From a checkpoint of a small transformer trained on Wikipedia.
Architecture: RMSNorm before each block, rotary positions.
Training: a variant of SOAP for these matrices, 349M tokens, 2662 steps.
Each number is 50 + 12 x the weight over the matrix's rms, rounded and kept within 0 to 99. Layers, rows and columns count from 0.

# layer 2 MLP gate, 1024x256, rms 0.0995, rows 214-268, columns 128-255
25 46 59 69 66 61 29 47 64 41 37 38 68 38 49 47 63 59 57 79 50 58 72 60 46 42 33 64 42 33 38 56 63 49 50 66 39 35 28 61 45 45 47 66 69 52 69 42 45 61 84 40 64 48 60 31 36 27 52 50 59 44 49 52 43 26 53 54 36 49 37 43 53 34 42 70 56 53 43 51 42 29 35 51 41 43 47 28 61 53 42 58 43 54 32 60 55 33 47 36 59 41 45 36 55 36 24 43 30 54 31 37 51 48 54 61 66 51 42 40 39 24 62 40 59 35 48 46
45 54 62 49 40 60 55 39 59 60 65 58 42 46 44 42 46 51 51 52 51 48 53 47 51 69 54 41 64 55 63 61 50 30 52 55 43 53 44 51 66 18 58 54 55 54 65 40 52 62 47 68 44 57 56 28 42 52 61 49 60 50 54 70 48 44 57 38 73 49 34 61 63 27 50 66 49 40 47 67 52 73 28 45 46 74 64 57 62 51 52 73 65 34 73 66 48 53 34 52 35 49 55 37 51 38 54 47 61 47 61 53 37 44 44 52 59 53 41 52 48 53 60 37 68 42 65 53
28 62 63 55 55 40 46 43 58 76 52 60 42 58 59 55 56 55 64 58 59 43 55 44 45 48 36 32 40 50 46 54 35 56 41 42 43 40 39 73 69 47 17 46 53 60 48 72 48 47 64 70 49 64 30 40 47 56 71 39 51 58 52 41 66 65 41 46 53 66 29 54 21 26 62 42 52 55 54 60 42 53 44 36 62 68 44 30 45 38 30 63 36 29 49 69 40 45 54 41 53 70 50 44 68 45 48 46 62 51 47 26 52 56 45 58 63 58 68 65 29 70 56 44 52 44 59 76
60 50 24 51 37 48 60 37 59 50 34 69 61 67 58 34 37 55 37 40 63 42 44 53 31 71 43 68 47 45 71 52 35 53 54 35 45 44 52 45 59 52 53 38 68 53 45 34 54 56 57 57 42 56 78 31 53 56 42 61 69 47 54 56 57 51 35 65 45 40 53 40 75 42 47 46 50 68 63 54 61 39 41 60 59 44 49 50 55 90 48 51 58 56 46 56 66 41 50 60 59 51 45 39 48 50 61 51 55 32 60 56 47 36 35 69 34 36 64 50 54 50 38 46 58 40 48 53
49 48 31 36 50 51 42 60 74 31 50 58 29 54 39 67 65 60 39 42 47 59 40 46 23 56 60 46 27 50 47 76 59 48 37 40 40 47 76 39 51 59 51 33 41 64 49 47 44 65 59 79 69 52 29 52 45 62 62 13 33 54 41 49 33 69 52 66 75 52 32 48 43 73 57 62 42 58 35 46 34 46 43 54 33 28 49 44 41 68 54 53 57 41 52 57 68 66 63 21 45 55 70 48 29 52 62 40 27 55 52 59 56 49 63 80 52 39 50 62 33 56 43 46 49 16 40 42
59 76 62 35 45 45 57 48 58 50 58 45 33 31 78 54 65 53 14 47 45 69 61 41 42 52 71 56 50 83 48 43 23 37 29 50 47 56 33 33 42 51 65 49 53 79 29 56 48 43 34 27 53 52 40 46 65 35 60 43 48 62 74 41 37 36 50 48 58 48 48 68 67 43 57 65 47 57 37 48 51 49 41 56 70 43 67 62 86 38 27 46 47 53 55 60 55 60 74 38 58 46 49 41 53 55 58 47 20 59 52 57 67 58 59 40 57 58 49 23 59 60 77 42 51 54 40 58
55 28 51 29 40 66 66 42 67 44 40 57 49 27 40 26 51 34 49 16 63 43 57 46 56 36 58 27 49 57 50 40 60 50 37 38 50 37 42 26 48 44 48 63 50 51 49 42 46 47 63 36 44 46 64 60 48 48 79 59 55 56 49 38 65 38 51 46 59 47 44 56 38 63 42 55 49 38 52 39 28 37 46 30 44 56 41 52 49 48 72 60 53 75 63 58 55 52 90 52 48 70 55 48 36 49 61 50 60 43 38 64 40 49 71 48 50 42 65 39 39 44 44 49 54 29 64 49
56 30 43 47 66 55 51 57 42 54 61 50 60 55 67 55 37 45 50 73 41 56 47 58 53 66 59 57 60 40 53 41 23 27 54 60 47 61 39 37 48 68 45 58 51 43 75 65 50 36 62 40 57 45 64 38 48 53 55 44 34 48 67 36 56 49 49 63 65 54 59 73 49 52 73 35 45 50 53 39 58 47 34 49 46 48 67 48 56 43 40 38 77 40 56 38 72 52 54 40 49 63 73 43 48 39 38 45 44 62 50 41 40 29 56 28 60 73 65 55 48 46 62 44 55 33 57 40
50 59 42 42 31 67 49 67 76 43 34 56 40 47 36 48 60 49 44 64 32 45 59 48 59 59 38 49 38 72 42 58 42 56 32 55 66 47 66 44 74 64 48 56 50 41 74 52 50 61 51 52 49 69 46 61 45 51 53 76 44 71 55 43 48 59 27 42 61 43 55 36 40 56 49 45 57 35 34 70 40 40 43 35 50 40 21 59 42 77 56 56 61 44 35 45 53 59 46 43 37 54 67 48 38 49 61 52 58 52 46 56 33 43 39 21 47 32 69 59 40 60 59 80 61 72 38 53
48 66 50 47 51 35 49 28 37 57 53 66 64 54 56 64 61 35 55 45 43 53 25 56 48 53 48 40 49 49 69 72 43 60 31 24 32 63 54 38 68 55 55 22 48 45 20 75 58 37 42 60 61 40 38 32 46 63 51 61 57 40 75 59 35 56 54 63 51 44 47 46 44 40 47 26 37 69 44 55 67 34 53 24 49 48 42 64 41 37 59 58 42 59 43 46 47 55 40 58 23 52 51 65 61 32 38 49 69 52 58 57 35 47 33 67 36 54 62 40 41 57 51 80 49 46 60 61
71 54 38 67 53 55 58 59 58 42 35 66 72 56 42 48 63 50 61 50 55 49 73 61 59 74 43 59 52 63 62 49 52 43 57 35 31 80 31 10 49 45 54 37 48 46 69 51 57 37 54 65 34 45 57 51 66 53 49 36 30 72 48 45 59 36 76 43 62 23 45 44 51 62 45 44 23 60 54 65 66 65 43 49 47 66 41 50 62 54 36 37 56 57 43 45 41 37 53 52 50 54 46 44 46 47 73 52 57 54 53 52 49 40 68 68 70 40 52 27 56 50 53 55 54 50 34 56
48 66 55 59 33 50 53 36 61 56 45 47 56 43 39 29 40 61 34 64 62 49 35 63 38 58 51 48 57 48 52 44 57 26 49 37 54 47 33 55 50 59 25 56 61 29 64 53 65 47 47 60 46 64 38 52 56 42 48 43 48 52 73 42 49 56 68 58 45 61 48 71 37 29 25 41 46 62 44 33 55 38 47 43 42 57 72 52 45 55 39 53 77 49 56 31 59 54 55 55 50 44 55 77 71 47 47 58 36 36 42 44 42 57 56 55 38 71 47 44 47 66 42 59 53 36 38 54
52 40 59 51 57 79 27 50 59 56 44 40 39 55 49 45 52 49 71 41 51 52 36 43 47 31 40 45 34 57 53 56 59 48 47 60 64 54 34 43 54 37 40 58 61 38 60 51 47 46 49 48 31 44 25 37 45 47 66 45 39 37 15 38 57 39 53 68 65 46 30 39 71 45 63 42 46 59 39 57 18 59 46 28 62 44 46 72 54 38 43 62 65 60 33 51 47 51 73 40 73 52 63 36 71 60 53 70 34 45 65 50 58 43 63 62 30 27 63 45 58 42 40 41 40 36 39 31
63 65 37 41 72 43 44 23 52 56 39 51 59 53 56 35 41 49 67 55 35 82 53 50 55 51 43 52 28 71 59 46 58 56 54 41 40 46 44 59 55 50 51 50 67 44 24 44 39 50 42 46 50 25 37 38 49 56 37 56 85 71 63 40 34 50 22 44 40 38 67 50 51 47 70 39 50 55 54 39 43 54 39 47 35 46 77 57 31 56 57 46 46 44 28 50 57 42 38 47 18 63 59 29 43 34 50 42 68 54 53 69 56 47 33 58 48 22 55 48 51 45 33 76 38 54 49 52
63 45 53 48 52 69 65 36 38 42 52 38 34 47 48 37 72 43 42 42 52 58 54 26 70 43 34 58 59 59 59 51 44 41 52 64 53 56 41 40 53 41 55 59 47 80 51 53 39 69 40 42 48 37 56 44 48 63 69 31 65 41 44 37 51 50 62 57 46 59 52 80 42 68 59 61 50 32 45 41 49 62 57 39 44 62 77 35 54 56 62 52 63 46 31 42 55 58 56 55 51 45 71 39 48 55 60 27 49 69 49 49 51 30 49 45 47 55 50 73 24 61 45 43 60 42 62 46
37 64 32 69 52 42 68 34 62 48 39 56 45 26 37 55 54 42 46 61 55 48 61 57 51 39 46 59 40 38 53 37 47 63 46 14 65 28 62 50 36 50 57 32 57 46 53 39 57 75 65 55 58 49 46 48 66 52 31 59 43 56 69 31 34 32 66 48 28 15 46 39 60 40 53 71 36 29 48 48 16 32 62 52 58 36 45 52 56 70 49 39 35 58 52 33 40 45 55 37 53 35 39 34 44 22 42 43 13 61 57 41 70 65 42 53 60 54 54 28 60 66 52 60 68 28 44 48
44 54 46 66 71 39 39 32 65 38 27 49 58 53 51 61 57 63 41 33 53 67 58 43 51 49 41 40 30 38 37 41 41 60 25 25 41 46 61 33 58 34 48 44 71 50 49 42 41 63 20 37 58 54 50 67 64 70 49 36 58 45 51 50 40 62 54 43 57 30 47 37 56 27 47 30 62 41 51 80 45 51 52 44 53 52 58 56 54 45 52 50 50 51 60 53 67 61 58 55 54 56 69 55 54 45 35 60 55 37 39 51 71 58 50 56 49 41 41 53 20 33 60 71 63 45 43 58
45 57 30 53 47 70 39 51 48 65 47 59 65 65 61 48 63 37 49 51 35 41 29 54 42 69 44 41 47 32 55 46 66 63 63 42 33 40 42 52 71 44 44 53 50 46 64 44 67 79 31 49 56 63 48 49 41 51 53 59 51 57 49 55 66 39 70 53 47 49 58 47 71 67 49 45 44 66 40 70 59 66 62 64 57 47 43 37 48 42 55 59 55 46 47 51 50 54 61 46 35 67 39 66 40 35 30 59 54 72 50 60 71 71 44 63 45 39 42 45 48 64 67 38 43 31 52 36
60 74 59 39 56 61 51 62 44 61 40 47 49 62 67 60 45 58 40 37 42 59 82 43 51 65 40 35 50 53 53 55 48 77 44 44 54 49 45 57 71 13 34 48 77 56 82 44 52 27 20 51 35 22 47 23 44 36 44 64 36 61 46 70 60 42 35 58 79 47 54 46 74 52 19 67 55 71 25 55 46 54 71 61 60 37 42 59 54 67 43 40 68 50 52 51 41 64 54 51 39 50 70 46 19 39 44 49 43 57 62 64 51 52 64 65 60 40 57 66 29 31 34 34 57 54 39 50
48 68 61 59 62 46 59 65 84 44 58 73 46 52 42 49 50 67 48 51 45 48 37 54 30 41 76 40 62 45 52 46 55 38 44 46 37 49 46 58 59 59 64 57 52 65 52 34 47 56 59 50 46 54 55 59 34 55 46 62 60 45 53 70 55 52 51 20 45 51 38 40 30 48 65 49 34 50 52 51 36 55 56 59 65 63 47 59 49 46 67 69 60 41 44 47 42 15 52 45 51 50 44 34 48 45 40 50 46 68 40 39 37 60 57 50 46 48 53 56 57 66 72 39 54 52 39 38
42 77 44 46 48 48 43 40 54 71 46 44 39 42 74 44 36 47 78 43 47 51 48 36 41 63 50 68 47 46 69 63 53 67 60 69 43 58 56 57 62 58 62 51 54 44 30 52 85 43 53 51 55 27 60 71 46 44 39 64 31 42 52 46 36 58 52 61 52 72 48 33 55 53 73 52 45 31 48 49 46 51 30 54 55 43 30 59 37 84 56 41 67 28 54 41 45 66 51 57 46 64 54 63 55 72 73 48 60 53 72 32 72 65 37 74 56 45 48 58 59 53 55 47 40 45 44 23
63 43 43 35 60 50 40 52 45 46 30 47 47 55 13 39 60 76 38 68 43 53 56 56 46 70 74 40 52 63 61 55 32 42 47 38 51 58 53 54 42 59 32 59 64 27 55 51 65 53 50 76 53 57 57 70 69 55 63 64 67 59 55 24 36 48 34 79 55 59 37 68 36 70 48 55 44 50 37 59 42 34 49 41 66 46 41 68 52 43 64 77 42 59 54 41 77 63 48 38 36 58 42 48 54 57 59 30 38 45 35 62 49 48 68 51 47 62 51 44 50 39 43 58 51 43 51 47
52 66 43 44 22 69 50 52 50 47 22 56 48 40 52 35 78 71 55 42 40 46 32 51 58 35 67 28 41 69 48 55 48 54 64 42 60 44 59 40 60 54 55 51 57 49 43 43 67 53 59 62 50 38 54 50 24 24 30 56 60 51 51 30 48 54 41 34 61 56 61 44 63 57 66 47 15 58 19 47 37 30 58 57 59 71 44 34 53 65 62 55 42 40 67 57 68 48 57 49 62 53 47 35 28 64 24 49 59 51 43 54 51 46 34 61 41 50 61 33 45 38 37 40 46 37 20 47
68 59 39 52 54 40 37 34 66 41 39 48 39 39 53 56 52 49 53 60 54 45 49 45 49 56 54 52 35 34 47 40 43 56 54 54 33 40 55 48 58 65 61 48 64 36 64 50 54 65 66 53 71 58 46 55 50 59 46 40 53 41 36 50 70 49 37 85 48 29 46 55 63 56 40 66 52 56 30 60 38 54 34 72 56 49 40 71 63 55 49 39 60 55 68 69 53 45 41 70 48 47 56 54 58 51 49 56 68 54 67 48 58 51 52 46 49 56 50 56 68 55 44 69 43 48 49 48
37 61 48 64 44 47 52 40 54 50 54 62 63 46 51 48 60 70 55 48 58 50 30 25 62 47 63 50 69 65 56 52 66 59 66 39 56 24 68 71 52 55 49 52 53 32 52 45 73 50 50 67 55 42 49 45 61 59 39 41 47 50 42 39 46 53 61 42 44 26 34 61 70 72 61 69 56 43 42 70 50 26 45 57 44 61 60 75 54 64 35 36 43 40 53 36 56 48 50 47 44 55 47 48 47 51 45 30 48 41 54 48 45 40 59 48 37 49 36 54 65 47 55 52 63 40 50 33
47 51 69 51 54 61 59 40 35 50 43 54 44 29 41 48 46 45 66 54 39 57 59 46 55 53 54 43 58 45 41 33 38 60 35 36 52 43 32 57 59 62 42 50 66 58 47 43 43 50 67 28 56 45 50 46 45 35 41 51 67 44 47 39 59 47 50 47 39 62 62 55 50 59 30 68 55 48 59 48 49 43 58 59 48 39 34 57 51 77 67 44 41 65 63 53 53 49 63 58 50 74 28 44 47 67 40 44 57 47 40 56 49 42 57 30 59 56 43 60 50 28 66 54 36 59 18 51
50 71 39 33 56 39 66 51 42 65 61 80 71 35 36 50 22 48 57 54 52 65 43 37 59 52 57 46 55 45 51 18 40 78 48 51 40 42 29 61 64 51 51 52 35 63 52 36 41 33 67 36 18 38 48 50 53 45 44 60 41 59 55 49 47 48 40 83 63 47 50 43 61 25 48 75 46 43 82 48 78 58 53 80 49 41 54 67 53 73 66 23 50 57 50 72 58 63 50 69 47 53 76 74 45 52 53 48 62 64 58 43 44 36 57 67 53 63 54 39 70 60 44 45 23 66 38 63
36 44 48 42 57 47 48 48 45 46 36 49 46 59 49 46 40 58 59 54 62 53 62 62 54 56 56 56 66 49 52 52 37 64 56 65 42 44 58 39 44 32 53 53 46 53 35 44 36 56 40 36 62 51 40 66 43 29 59 51 79 76 55 40 56 55 53 50 30 79 47 61 49 41 79 33 74 42 64 21 35 64 35 37 56 45 41 57 56 39 51 59 54 73 36 49 38 58 35 73 60 59 34 50 61 59 48 57 50 46 67 28 68 41 38 29 65 42 60 46 41 54 67 41 44 43 55 65
63 60 30 50 68 44 59 70 43 66 49 56 62 60 57 35 50 66 37 56 17 51 47 46 55 29 50 34 62 34 54 67 37 36 43 47 61 61 57 42 73 45 59 50 44 68 43 45 30 48 57 62 36 71 55 38 49 33 48 50 34 34 44 55 43 53 46 41 63 31 65 52 43 50 47 53 43 55 70 46 43 70 44 60 54 54 29 42 36 59 52 44 37 48 65 42 40 25 54 42 73 22 46 50 50 52 55 54 69 58 36 58 63 51 91 42 54 35 44 54 40 40 48 60 41 28 41 51
50 61 41 57 53 41 42 50 63 55 49 46 38 43 32 43 53 50 44 78 31 47 31 58 23 48 53 38 66 69 46 51 41 63 48 76 57 63 27 36 58 61 41 63 52 36 50 44 54 27 63 43 44 52 48 56 57 50 49 50 40 61 59 61 35 73 64 61 49 64 49 48 46 42 73 37 40 53 69 48 54 45 54 26 52 53 60 62 65 33 67 57 75 32 49 56 42 49 49 75 48 40 54 59 63 48 32 33 50 64 31 60 76 62 48 46 51 53 69 71 52 51 38 25 50 36 46 50
47 56 47 65 51 52 59 40 57 54 36 45 35 46 36 42 56 66 54 50 42 45 41 45 54 48 34 51 45 52 39 41 49 56 68 59 45 51 66 28 39 47 59 59 46 49 37 49 56 51 48 59 29 57 63 62 41 49 59 38 29 57 59 31 49 67 50 58 46 46 41 47 49 59 68 53 47 54 63 96 57 76 37 51 50 34 30 54 40 61 45 46 52 47 43 50 55 70 46 54 59 20 57 55 47 48 57 50 71 58 58 29 53 29 44 51 46 44 44 44 45 56 26 66 68 49 62 50
60 42 44 41 73 54 43 64 53 49 40 79 46 57 55 54 46 65 61 42 69 34 48 38 40 69 36 44 65 62 71 54 55 55 66 44 49 53 48 53 45 37 58 49 62 53 38 37 44 59 43 69 42 59 57 47 29 56 53 49 47 31 44 68 47 33 64 50 47 46 48 33 51 50 49 50 60 29 32 51 59 64 81 38 38 65 49 52 52 48 59 40 60 33 27 71 50 57 34 42 63 62 75 63 56 60 51 50 55 36 21 52 38 39 52 68 43 52 44 29 64 41 36 53 44 36 58 64
84 40 51 45 46 52 46 62 63 47 45 35 73 40 40 46 52 50 45 63 61 52 54 64 58 51 53 52 51 47 38 48 53 47 37 45 55 49 48 45 44 28 42 24 49 43 53 25 40 68 57 50 53 24 57 50 39 40 69 53 52 48 52 66 68 37 34 58 52 50 57 51 52 56 47 35 41 44 43 60 38 30 59 62 85 66 46 58 37 53 52 27 47 65 53 31 39 49 51 51 46 61 62 28 56 40 38 53 28 61 63 49 62 44 46 45 46 57 45 45 36 54 57 39 63 43 54 48
60 50 62 58 54 39 49 55 57 61 47 64 56 52 59 34 68 67 57 42 66 38 84 50 37 67 51 46 52 50 52 50 35 41 39 58 62 51 39 38 63 62 42 55 60 46 55 29 31 65 45 53 50 29 45 53 38 57 56 34 50 54 61 44 42 52 56 59 41 41 45 49 46 31 47 49 31 57 48 54 47 54 15 62 45 50 50 31 64 56 51 49 34 44 54 59 53 36 47 70 57 30 54 75 37 71 31 63 54 50 52 27 60 29 55 43 39 42 37 51 61 37 54 67 55 60 31 50
67 58 46 70 69 35 55 40 39 46 46 60 61 65 71 68 40 52 37 44 57 58 53 32 42 46 67 54 48 45 41 50 50 31 57 40 45 42 39 22 59 40 54 45 57 61 12 59 59 54 60 62 55 44 52 51 62 55 36 77 46 59 39 31 40 33 36 63 75 49 61 63 48 57 38 59 61 47 30 59 39 40 54 41 41 44 47 64 42 57 68 51 55 66 24 51 56 42 45 27 47 32 57 59 39 37 51 68 54 60 33 57 43 34 54 49 59 34 55 57 44 43 58 53 87 35 52 46
51 50 68 46 37 62 34 59 56 64 29 59 56 34 40 73 48 48 56 56 58 19 50 54 42 50 43 47 54 38 50 56 61 44 49 67 47 53 62 43 39 47 61 39 57 49 61 57 56 50 51 51 57 45 44 58 57 41 41 77 68 43 51 54 62 36 61 33 42 45 51 63 56 36 40 44 53 49 49 61 53 43 48 51 52 50 82 52 34 42 37 70 56 36 48 35 68 55 37 31 58 50 48 67 53 22 53 38 49 26 49 58 52 50 38 52 48 37 44 41 61 46 48 53 55 74 34 41
62 42 42 67 50 54 53 37 58 51 55 57 32 50 58 52 55 32 53 66 80 61 40 50 66 38 39 45 29 66 58 36 42 42 25 33 51 51 38 47 72 36 44 48 37 51 57 64 46 64 47 54 48 63 60 46 78 57 32 22 60 54 57 50 62 61 68 61 81 27 52 26 61 54 46 54 55 33 40 29 51 39 55 52 46 46 33 39 38 63 42 41 42 43 29 24 52 71 30 80 57 50 71 38 53 41 51 52 58 57 44 64 55 46 46 53 57 66 59 37 46 50 54 58 41 58 57 64
83 67 42 43 45 41 60 47 37 58 51 51 69 41 57 47 59 38 58 59 57 59 40 49 47 37 45 51 60 38 50 84 58 48 59 84 44 16 53 48 43 43 48 58 57 46 37 48 43 39 75 41 55 42 30 37 34 55 46 43 43 67 62 63 31 42 59 43 43 27 51 46 52 61 48 76 44 38 40 59 53 41 64 57 46 34 44 53 63 37 65 61 46 65 74 50 44 53 14 53 44 47 59 56 29 45 52 63 31 46 49 32 46 51 32 57 50 76 43 45 77 46 52 50 63 54 79 75
60 55 56 42 48 63 70 56 75 54 49 45 62 32 51 60 47 44 44 39 51 55 56 46 57 31 58 40 40 48 43 45 68 44 34 58 62 59 45 36 72 43 56 39 56 53 50 43 34 45 23 44 47 42 75 46 31 37 40 70 48 35 39 46 56 40 44 59 53 46 39 53 50 38 68 31 37 47 61 55 52 75 49 63 37 35 51 47 63 48 50 51 33 63 50 41 68 55 50 63 40 42 39 47 68 34 44 49 59 44 40 52 49 43 48 44 55 51 57 35 37 39 65 62 40 31 58 69
54 77 46 35 39 69 70 20 48 50 35 73 50 51 48 44 56 52 56 34 41 50 69 59 53 46 67 58 55 63 61 50 51 66 43 45 42 54 19 67 48 43 43 71 38 55 54 48 39 40 80 47 45 55 63 49 45 70 39 50 60 67 67 44 55 51 59 46 47 42 45 54 28 76 80 57 54 47 46 48 40 52 35 66 45 66 43 79 58 56 42 52 45 49 72 54 74 43 51 37 55 61 52 54 66 65 54 37 31 26 49 45 57 39 45 39 55 60 63 45 54 60 40 38 52 47 50 53
43 48 57 53 47 61 36 62 38 46 42 41 55 55 40 51 59 18 54 41 62 64 53 51 60 52 70 49 72 33 54 56 32 57 59 41 76 51 56 55 37 39 70 42 50 46 38 40 86 37 47 51 70 42 65 42 65 40 62 44 54 45 56 52 49 47 81 47 60 61 40 63 34 13 68 56 51 41 47 57 42 63 46 62 43 41 24 56 60 48 52 45 35 37 63 54 48 42 53 53 70 44 56 48 41 46 46 50 57 55 57 44 56 39 64 43 51 62 51 46 44 42 32 47 63 52 59 43
60 37 44 39 46 52 45 34 57 30 60 44 54 45 57 44 45 51 43 42 41 43 56 33 39 61 48 41 52 43 50 39 73 56 37 57 45 36 33 61 37 56 44 45 56 48 66 50 56 54 34 45 71 51 51 58 53 43 50 56 55 45 47 47 61 36 50 54 50 35 57 58 44 75 39 41 43 35 36 45 56 45 27 77 50 59 47 38 45 51 68 49 67 60 54 79 49 44 50 75 58 52 43 48 42 71 74 62 53 46 45 75 28 41 46 39 54 46 57 51 50 55 53 35 46 48 48 47
76 59 54 53 57 54 53 39 58 67 70 65 51 40 75 45 59 48 40 67 45 64 41 51 67 60 64 43 51 44 64 56 59 71 59 47 41 51 44 51 77 46 43 54 65 48 53 50 56 46 58 45 56 48 71 28 48 71 47 57 64 45 34 43 31 58 78 52 39 38 64 48 66 65 44 63 44 63 25 58 36 33 37 56 42 41 52 52 33 43 60 54 45 41 39 56 78 32 64 72 28 40 60 30 48 53 35 60 46 67 37 52 22 51 63 62 44 67 42 49 67 48 60 63 43 50 68 49
13 48 46 41 61 45 33 50 47 53 32 52 49 41 57 42 44 50 43 54 37 38 71 44 57 44 59 60 45 45 48 49 43 47 54 44 65 57 26 79 52 55 28 42 40 27 56 41 53 37 62 64 41 73 38 49 50 44 47 39 51 42 71 30 50 28 63 54 56 53 46 37 46 41 59 47 69 63 41 53 52 73 48 46 39 51 34 42 48 53 43 47 89 37 51 44 37 38 45 37 44 54 54 39 39 34 52 47 34 57 44 47 54 56 58 33 42 35 54 40 49 44 65 52 72 45 56 47
53 53 47 59 57 62 39 49 33 48 48 66 58 49 69 37 49 60 45 31 50 50 23 42 50 55 43 50 61 47 68 47 41 58 49 31 44 55 48 46 61 33 47 39 64 59 38 47 52 38 52 49 61 55 43 68 59 37 66 49 44 59 35 55 52 44 25 59 64 50 66 25 44 60 51 54 62 65 72 46 57 62 43 39 44 55 44 56 46 39 41 53 64 49 30 27 60 52 64 55 54 44 54 36 43 46 52 45 43 47 45 70 58 33 42 54 46 49 71 46 54 14 57 43 37 50 55 68
55 40 47 64 58 68 47 45 56 48 55 33 44 64 38 29 64 48 48 58 49 46 53 74 53 50 49 36 62 45 53 72 56 68 41 50 51 46 67 60 61 47 41 46 40 31 57 43 61 57 47 62 50 56 62 70 51 49 52 47 42 29 33 55 51 52 54 68 54 41 50 49 65 58 53 56 50 62 41 53 58 20 67 47 17 63 45 56 52 52 43 65 77 56 41 51 46 42 69 51 56 44 49 65 75 44 40 38 32 43 49 50 50 24 56 59 25 40 55 38 40 41 38 43 57 55 67 53
88 49 55 35 64 39 53 16 54 46 45 71 51 63 59 55 46 66 33 52 65 48 46 48 68 68 67 35 41 64 54 49 39 29 25 36 21 75 26 56 58 35 16 45 64 52 34 47 60 54 63 59 53 61 65 57 55 56 72 26 59 51 57 54 55 53 37 40 47 27 57 37 52 52 25 46 20 48 61 60 49 59 66 62 46 34 44 42 51 43 68 46 27 43 48 45 49 41 45 53 45 63 59 51 57 40 77 47 61 37 43 64 45 62 38 57 46 45 42 39 50 21 54 16 57 47 64 42
52 57 42 42 51 41 63 60 36 42 70 49 55 51 33 38 66 46 47 63 38 44 32 50 45 47 55 38 53 45 57 46 41 38 60 35 34 47 43 55 40 71 66 53 60 43 65 62 51 43 74 30 57 61 76 35 32 35 51 71 37 33 39 64 43 49 57 45 34 50 60 37 43 33 69 42 57 67 57 35 42 30 40 50 64 41 56 21 46 58 76 40 46 66 68 51 61 56 43 58 54 43 33 58 28 38 39 41 37 36 54 49 47 41 47 52 45 46 62 47 56 41 60 62 23 71 32 36
38 59 61 30 39 62 38 64 37 44 47 47 58 60 42 52 46 36 41 47 63 50 50 53 39 34 59 33 48 39 59 40 37 45 34 50 48 47 40 55 40 51 52 45 55 43 50 56 46 63 30 59 49 62 65 67 51 33 44 41 67 43 56 47 62 62 63 64 58 54 43 49 38 68 50 34 40 23 32 49 52 41 59 28 66 58 67 62 56 65 50 44 60 61 65 55 62 44 45 48 60 28 28 53 63 73 67 60 55 71 60 58 56 49 64 35 34 50 36 54 40 38 49 70 48 66 42 36
49 39 41 52 27 46 62 42 52 43 44 39 50 49 59 39 57 66 56 63 47 41 47 30 41 28 42 52 46 36 62 38 47 57 29 47 59 62 39 51 57 56 50 45 61 66 57 33 36 39 54 74 47 58 48 31 43 38 70 37 48 43 55 36 69 45 56 42 60 58 54 52 62 63 49 51 32 56 61 38 54 26 54 54 48 46 44 68 70 42 60 60 40 32 65 42 65 64 74 38 54 62 66 58 44 40 65 42 44 31 42 40 43 60 60 35 56 70 63 53 49 42 44 61 51 63 44 39
29 55 50 41 37 59 53 53 55 53 63 41 33 35 19 53 72 69 47 50 42 72 58 46 05 44 47 48 52 61 44 54 49 61 33 62 58 56 33 44 57 47 38 56 58 24 62 37 42 45 49 54 49 50 50 52 38 54 55 78 46 79 59 28 51 59 54 62 40 40 66 37 52 56 62 32 32 61 47 85 67 43 72 54 54 63 32 32 54 36 55 76 50 53 51 42 70 43 47 73 52 43 47 37 48 36 47 46 39 68 38 31 56 59 57 30 55 63 46 74 58 40 55 47 58 73 47 58
59 72 66 47 43 60 58 68 50 36 50 61 27 81 47 59 55 36 42 28 48 35 74 53 42 45 53 30 51 48 64 58 72 52 48 44 22 49 55 53 26 57 46 40 41 55 66 67 68 45 72 34 43 56 44 42 47 47 19 57 17 71 59 38 39 38 51 14 60 70 41 54 56 59 42 47 53 27 55 31 44 36 65 47 45 56 52 43 39 47 55 14 43 33 43 25 65 31 56 55 48 57 35 46 42 37 67 52 54 75 66 48 42 47 68 45 47 39 27 36 57 46 41 13 48 52 52 39
63 69 47 35 46 46 51 34 58 45 37 64 58 48 49 45 68 60 54 44 28 49 33 47 31 52 75 54 45 43 36 50 26 62 19 57 62 57 27 68 44 50 47 59 49 53 66 28 44 59 52 45 45 54 55 40 50 31 33 54 38 37 68 34 51 35 51 33 25 30 41 61 38 65 45 61 46 41 20 57 60 38 39 39 63 72 54 43 58 42 50 51 43 55 29 55 53 21 52 55 51 62 47 48 52 51 49 47 56 59 37 34 42 50 62 62 55 60 53 21 54 30 39 47 46 50 58 50
68 37 39 54 45 48 49 40 52 65 74 66 45 47 34 37 61 38 28 43 27 45 54 53 43 38 27 71 69 42 38 62 59 37 48 51 48 43 68 58 37 53 46 24 54 49 70 23 45 39 49 51 72 39 51 43 42 54 44 28 47 43 30 70 38 58 30 53 32 52 44 43 67 56 46 55 56 66 34 49 73 30 66 50 43 55 53 36 54 65 51 53 49 63 60 53 56 70 41 72 43 39 31 27 37 52 54 46 44 50 35 42 55 53 66 38 64 45 50 48 64 40 52 60 31 56 39 58
46 61 71 68 27 35 36 34 47 74 50 48 38 45 52 52 72 33 45 58 46 25 47 74 73 42 56 60 43 78 59 52 57 46 55 59 24 56 35 45 50 39 63 60 57 56 38 66 35 48 51 68 70 43 53 66 34 58 54 52 52 60 48 39 53 49 62 59 70 53 39 52 37 49 51 34 28 48 38 49 46 42 33 64 57 64 68 62 46 50 53 55 47 52 50 38 34 61 54 43 43 37 79 36 44 48 53 76 51 55 59 52 45 54 80 53 79 59 34 48 27 67 59 57 43 52 57 51